{
  "n_layer": 12,
  "d_model": 256,
  "n_head": 2,
  "n_kv_head": 2,
  "head_dim": 128,
  "d_mlp": 704,
  "vocab_size": 8192,
  "activation": "swiglu",
  "norm": "rmsnorm",
  "norm_place": "pre",
  "norm_eps": 1e-07,
  "positions": "rope",
  "rope_base": 10000.0,
  "rope_fraction": 1.0,
  "qk_norm": true,
  "attn_scale": 0.114,
  "bias": "none",
  "tie_embeddings": false,
  "parallel_block": false,
  "extras": ["some layers without attention", "local attention windows", "paired heads", "value embeddings", "a smear gate", "capped logits"],
  "init": "normal",
  "init_std_qkv": 0.0367,
  "init_std_o": 0.0,
  "init_std_up": 0.0367,
  "init_std_down": 0.0,
  "optimizer": "muon_variant",
  "lr": 0.0201,
  "lr_mult_up": 0.625,
  "beta1": 0.95,
  "lr_head": 0.00906,
  "warmup_steps": 91,
  "schedule": "wsd",
  "decay_fraction": 0.885,
  "decay_shape": "linear",
  "final_lr_fraction": 0.05,
  "batch_tokens": [65536, 131072, 262144],
  "seq_len": 256,
  "doc_mask": true,
  "train_tokens": 771700000,
  "steps": 5447,
  "dataset": "wikipedia_en"
}
Each number is 500 + 25 x the weight over its row's rms, rounded and kept within 0 to 999. Layers, rows and columns count from 0. Numbers have three digits each. The size before them is the row's rms in percent of the matrix's.

# layer 9 attention output, 256x256, rms 0.507, rows 0-99, columns 192-255
107:502510478494516541469482522469463492545476436490532490495516443496510482548499487492524449503468449480508534508442501505516508506522547489508503525452545517503473482480514473501497521500500478
099:504540532502519525516528526547491499488498495477491460506488477494544473509483501529510476446498492514521450476538537511516498522474476433529458492473469481494542517461485477514509476470476426
107:483531452500474512493552538477533442560463494525471504480495474547526442484459476474478496511531531474510459495549525526456485524500486525470471520537469451494455504513461498453481498471506500
098:532507496517507486509559490482492536515511484539520502460422463509506542481477518536497541505482514489465476462497523484513497503536479489522513496513509491522497510483539538508466498512498547
095:464490494488474492489516515432530511513501470482498545474481538521509505528500458513511507523524506472471524500519488467468547491463515437467485503461475500500483518536489515506491505494459457
101:510528543486434433477464502498528555459572506484501492467493525520492471471504490511492485531535501555517467537491503475562530469500503511502533458508478498515523476516510485511536537527507522
099:506534549440519493472491492540482532475505517491495491507458478537518533480492520527524537518527525463545485505482468473476506495460519559533501491499498497549494555478424461527507540471486575
090:468488496486538491495489496495564502543490483489508487476484531466496492457527506528498533450552496531483537531500534474550496504490514513486524533484471498472495478494535471467480546486490464
102:519480533517480545526483518496532467509485528461441430452534508495429487478547497497536558497464525455483509528501506500493511470480509577492483492478510504488493468477536473484533498484504555
124:489474434514481480507520493466466486517491490488532526530484494438508500525460482491511513549521510483487509474509513468507504521449510508570484494504517592439477506522536515512543522488516477
092:526517492460524549503466521515554546511522507522521478467468513498524488421496476545526470515457491518496498472507524514545479492498525529493487490492504559478514516462501546478505465479465459
095:504470508540492509483471436503512510491523472507436534534528507493483472515518500512447516453498493512497490530524524478548488491512523510501498489502485526495483509481491490518546517512484472
104:517511475484468504485547450493570512461510480522531526507513486547490523512492509511471489477480469510478521508513483556530491485520510505497533511471481539459519553490523472540513497458524493
104:519522536483528487478459497470525470516485491489479522538545497547493504506509524540462535558562565487488529533474482461559517496499516486503498471494537519454498505525440468496485455501471499
107:459506505509517517485538511448462483490555507530487516478484514465454489523513448530532507520527487470484504486440541477493531531521505509481555494514518514493493477522561546472536558462476479
117:549569459523479492512464507484475505483470523511468484468512475489515489494472551497502537470507450500504541497472493505539470478510453504552486505487486527466519501535535502509482494540538536
100:495486526498519553536484513482487506475512441522525526577500458448498505504481483512520499535508513527498509504523531572491495452481475507508502479481482496559484539506498536501512476470511468
100:476460468454489506472539474483492501487492511487457498507480547530501519516498474492491521541510551534523482503455517551492512490468477496472492521488498550493477518502485488526474515501525534
104:480515505457471502503488470508490540465486509495471445512501548524524504511494520500467496482523498490543492459500474541509495476507490541515515494495463513471459487573467466472504469521490439
102:497526484488524513492474473474530466469483481487484487492483519523510535484517471556448501498472485516457484519459515529548521497546504489444495482491505502484505467470556530519507531543465516
102:470485494464497516549557529530526491500507482548458462514519485545482522503499471509483489535516518510493489511481477509473495513529526487479484521513464500524476550486533460478471480497476445
101:487487461553515519485523499497481512474551527526526498504463545552498519478544458478512555495525542470509518467451511491479470481507535484533498501496535483474538459505464498500503510482511465
108:498487473508477443467522509522553493522486491503508520471490511499532485481493522497439514491518492539520503464534483550485418515500510508463506553506486520508511467468510550510522458499523489
095:518509481446549479511443499446523477508485465532541505512501487520490511530513529543476541514563493520497523510499553462526536499483498507513535518469487523500491502472507485488488501490563501
107:512447450533505461529522479450463498525530501561510528529489546527507568470497482508428524501500508487490478458525446520483529517520532500493498500525462522479520522447537505525532514533505529
091:479470496457491487469471461451515514484479501445492515456496525484512472454513486472513505475520515528470436539490531515439526505462490459492481516464498513489494486504504506476487499499448492
099:560482460474493470499484478483468527533499528442491493499476482485492484490507499537484538492502531485484455493427490517542520508503477452531533472521493509516528507496495524483521523534439505
107:496508519493510466484494507516489508465524530434481479481465540483499535597504475490535505489518492504551476518475492546475518526501533485502483476460505498534469492514494532473559483572519509
096:495482499555526482519546521488554545524479485523503471503503456544531549532480455470497532440539435531483513504495517463512489520514509472456473514502504476501501490521560513538509497525477492
098:470498466484473521518524492492492475479486478559486534489529575509486539485479545534515469479490518528516503470490516496496522514495500477507537529485515508526499540495513493463500508496458483
096:561508523521499468482485514506524523465516563499488509577560465440507512459488494422507475441508478449499533480499468513527507518510469516524508487517524517477531501484492501506500506489537498
097:499518481522461452561479538492498508482545512445487483452519479521509512526490507452544492473557496495494486464463466528530522522477516531531472489513477448471501417472502494497423502483535513
105:491506456516520473539458504507544478474485535468493503518503471482512494495491481551538523475491482510525442490478459518502487507517481524505460542516518497491518476453464507494496517472482520
105:480503524445487487487483538486511511544462508474521567483445504487494504499500478535452479521598538455510502519516500513497479512546468466475498486517522481523564484518506506481495503517485520
099:516484500543488532514529490486485463496520432499510541518471514526507488471519468498515493493481480522509493464491532509449512537485524470499469513469521496497509485526529553485518546479489455
112:466481479551518446521511587523520475494494530503496474536532485479490470493511469479558458458453520533483552494519508518467497483492491472513495499497467496508493500410493447468505502535525534
099:511488553565543497527482500489467474460491484511502505485534493524540530512463480448533520501504468507479513511527507502503515502481498505517465504495528484522519481497495515541490542532464490
104:535496561509543453447505479523486520496530513487514514483502540541492521486490541547534533469511475522490520551488528499464515506502498520432516482490509470544530515451515462526541505570518495
109:524466480490441441508494465511502505504538524553518486548533521517529513516515532500523506528507532512484528534538491448523492479497485513508541463517473488454551523500519516538534540509482446
109:511504469510494524468472477499530503492509492479488506485564499497483514502521516539536521459471525488530525485479435521472512480509537518490494477498518481486552513469508492511465507473516517
101:491499498508510480501495474515551520492518490499509503509526451518512536509500533502478485471476493482469440598455449511517480439550562449489501506531511418514471526514501468548493521525469531
104:471486491492492503474499555480503496518473444507526532496476496502500482475554479559485481499527520485460505499482455490508530531531485451517471551509522499502518551548547466476482493513468492
099:535492481545513515543468520491503518476507534525521531524492513490504474540521510532501456524511496466466485495448497498517505505518453523516465493491479479473574510576490491509508475505498510
092:498493510485486567511488508470489490494512532518507476493486504426459516480470494456526559521528495526538508487482509488510495508546543550513494514500524481513502494487485516472494521513524530
091:437490512482454520504535537535479526464507488484493479490520544474487496575484531495508463505477474514499532486469504493505489499496526496518486495487515475509464489508516518512528505556471493
099:538534514488545521509480483510498453493526505505528433552480493512457506508482527448478499489483489515521518494459502452496497476514483521558524460476509484501536500450449472489512499497521520
095:496528580505477513491516455527471491480490512497490478480456450500555546500502518542572497477511508493435492522464475552532516471497507536463552535514481471509489497520543539503482538521500502
099:474487559478534520489519512532524527479479468472507523535503520539545510526541471585502520500521482493533503495472486512534450500454484461502475555471483528509489502482534504529496493516535476
091:497496529501495492542469501484514515477546462494520446491522515488462479503484488480477479514538511472462474486553515519509468550507491493492504536485434479541474450511516498483459540497531448
098:500468530507505502497436453494554550445457448442502468451474498496494521491438510500532495478482506552507459502486515518533479498507536471496504523491458489557476461498479516500513502489509458
095:542499524545495491531465498490481511464492501450523500475501473461497503478498490463540471475494514504474505501517493503511496506495466503487481512478520481501474460469549500524494525554560474
099:485529515450498511515490506522468492510501476457475508439485505519475538504506532514540502516469527470486485463458496502509485510536465536524544476486536468481466490516466514494555472492511510
095:470480487542522519520485501519512546539515534458461520531500503471462522510516521528474524539505503467483448518500453529492541476495510560488501498470495512526516522480549488443469509474578457
099:475493519520518471533545510518483528515469522492490538488475483513449515468497484495491486472531509510519471472532489506566431472581499504504467449530506483515551481466473513541512471512500510
099:524459519466507496487484505480476548514511503489568520501479491504466512488478441512517524534524511501507490561471538469473507494528506460498513500497509462530493492501527489510553515480528503
099:491480514469479506520508513528534491491539511542478465498526513481518452490518487548503562529529517572571526475498468498544499509507515554510515542523522474496521528513498515515515499484482446
101:501517482492509527487544474510430457482483528522475482546509520502501457536495475478439487455553511473486480508512526501454515491503479505527500472509496492457470523443452488451452500487479534
106:492494527501524486512505502518509497492532479483514496469489516496514526475466471455520504515533470481516529493497531518502540486493473473462496485479528589513472496508471505486505545537464484
104:537529529456478496519485475491457505470481536451517512491486508476464488494526498438489491516477507493504438520457501477464523541513494485531478528502500521525477520481486470486485514513499474
101:495482443529508484482507493503529526556548472529488464492510489490526487512498483523515481532491497491472480497444488520516498476532487470515517472477441572455492483497498524500525473498514491
094:501500475514564517546504493550485498455514520522522500522476452484469531459491496528506530527550519502460490495467483490487483530496501536510519510510528459523508487451525496481525483489454552
094:457545416513509513464529494468538516522500517515540500515505515512455516512462501533466509518484513490483482496527519514473502511496531523494516470496455482503495477473531463458494502485497522
096:489482476510461504580489497517462530496503499533492478477514517506445471483490508501479534538482549462487526437435519492499558500547544464490487530499481455456484481527545493495509515468494501
106:479508519476458499571509546502512475486503496517515533536497484531488492429462485470539504491474525452466510549434489495467526490467513502517492498477548516533464462495471501481521515472500512
093:536492428503530518550470507502483519555561468513510469504467501482480514502492495477533504542532495490490537487466477489482493504508516491520506537453526479490497507468453502519519486484535536
095:492488503542523546439524468503504464513500492526492524514483520492512546439478521500530514500497536471497554513497496520481497507528446484493499529495529508500494467476533452511497534488496468
101:546487485544528550479502469515526496501522487477504515476524518476471535465522478461461493478497486560461471476589506497500514471514471477512480475480521482521518502539525501500554494494539513
096:543424512495431530530493488476495492464516467490495452512470521504464471463460502509497429507513537514530450494494482543521489521488494526446491497520508469552535480499515507486508523491535545
105:539509555502509505483490476455492490559509476574476483458510460523549472478462509535473489536494454493475485462464522457507478498496513543489494489586511478481549511519505505497496493524482512
093:508498500493470504472462541498469557496523474479531516488496512478507503468528551534488509509455473455508497489504517485532514468504495547481514505503472474523501507498515558468489493498540455
091:491508462523557447489454517518465550441521532481501483525493441469457513538470517493519454485518503443455507475533475525500518533497497475532500498498514468524480511488512520463473496512539564
090:508510527514510468483470528544464462529500468501533512548495465486528514469486495550526468508500461514485559517500469525517507537490497494458510518519503538516541496538516515497516533516462509
097:458457458516500517463494495495506525473489439473490522472502514502494507511503526504471485451462480466503538453544539517500448508494470480547521475533538515485537508535491546439478496505532514
097:508505493514524511518498504501488516490527453495465539490530467495513444525506510497505553504532476486480508516418470489473483513544496496454506498511539498493498503481523556496507496532520507
093:480492478474531522512478477528451477561511522506496473568509500467452481497502492483477503487498530500498439512521524417481515546494505554487545542503502535515526519504502498520480491476483478
088:503495514535488491489505528485502507508489501535457501512538492500514524494497453504523519512503509528559512516559529578506498518458518489490478535515492475517487498455520526507511494535493533
097:489436491555512494512475554479551525553482540507500506435504506504460514481494491459505530478546451501445496510538488465474530492472478488499493471477457479511547490487488457469493512515516489
095:497509554477493532443491498477517520480518474521497539460497523547501526474495502469555489486518512511463467521522510469517473522448474458467492518523504437485531460488488499519520476483456509
095:502493518527504478492502521491517534509450513515509500455538485491498513469474492519509472479485484536504519495481495442504517529527499513486453516509513552504539505513491479530490501486475508
098:472479490488514439517529518525504537454482527498492459512502540463489503493460505477517483467477537461522496544443494485518466427465451520465501491493498478523493525516426467479474540446484520
105:475480504508504548473459526484492515507507490475519461490516485492550482508489495533493489484484447547505527506438423561496524472467532505495481488513477485508444469542457503503542517516541552
106:485465487524516535517511453446444497504491474480536544483500500546498563518483458503544555515502465480500495470471467519472456464517587527495493482489464476491485469472473502502482526475455487
111:471482449485493448506486514529490491453488511484503487495506532504472546560461552517514471475545525505519504516477496515549451498475507483540541501525524513511456540475440502515529513554462552
112:432487497435441463502512518486477503530520526479493539467553561512459490543490514467506523465502521492489525472516503487511511511506527495483518485492492493523501533486543520460458488540478458
106:469494497501495478474504493506485529474503497458541552487436485539545542502525469473528460484519496543516475514462495487464482555509463481486495560537500503484516502468481501514460541479497413
088:481491475478480486477538517530509459481540469505504520508518537526515487496486497527468501540530448536523532485528492509545494475499499555471507541488467528517473535503471490515485476466431491
103:491456536515537488529515535517508502503531482521501510441479517516501511532480448580472491490524454521477465451493478471552562510514533506474513451472498505515481527527465514508543546535470506
104:494529534461451522513495482521489492495519529515470465480499530523513508502480514480528484537490504514551547499485514498537470525463583502473462544495509523530475507494475500519518510520495505
102:504473531501531486496523502504500511550524492529530476539478491532509495470472479500468471538492506487527557555517494463546504472523489505431528526516503465491532511521444471469470516507496508
096:501527516497498519501465517494466546519480472518499476501443486542491506494514523538466442543550500463528514541520504432504518496493475488487473490478487499513479499525528498511492488516513500
095:463509508510506461484486477496503495509548531510527499515469536516550492452452488540521472487516491478513476521478468479509517448483462523486520530474432486502515496500532466470497556487488495
101:496532476479486481514467490509494518462533561489538505494524509455476501505464457489477522483482505476542500500448490506427529496490520450459490512483501484468504452498514491474507439468509509
094:514468522495435492481535546527481523498526515488514483518495532519457482509528549495527493486531505494528454489511487496577443552543490508473536470535487488516537551526482528467510459458528536
099:523476458513513483473470486540490490518504543449476504489513451475488472510508516467536530545521494430513524523513528501532535493512474514486525525504511532491523457504454507502502518507497491
097:508509513461504478499462484502446555499514529527487441521487506510515464468509451523545459523521517522450517436486493505552533513488485468501495475476498482544525517480501517465428458527500535
098:507503508470509493548507478506518471541526503466514505480444470484487472537516506583489521479542537500515482501520501524548488557537575505531524514499527501497481493482510524489535555538441506
102:447467465481572532495522487506531535515493471498505504483500508535485502517483485530492551497493466513514495483557492508485506487511494496498518474471498496506475499505488528509499474479513462
105:505502507509512466480494499480474534492554500542561479522436496503494554476491503499523501507519473493544556489513488483479461510543484504517537517494526480510503522491481472467531528506503539
103:425468459491480488491526480485491521483500484492521501502472487505509480519502503535548502490487509482484493523436475485543487473550497510523532537473510467514521498484525523512506531477519479
096:511481482534513446435520480500514484464498483510516470516538459511508532479509561489502486518476527458503514449487447499492462517573506507501462486551531477438469523494484495506497531484506474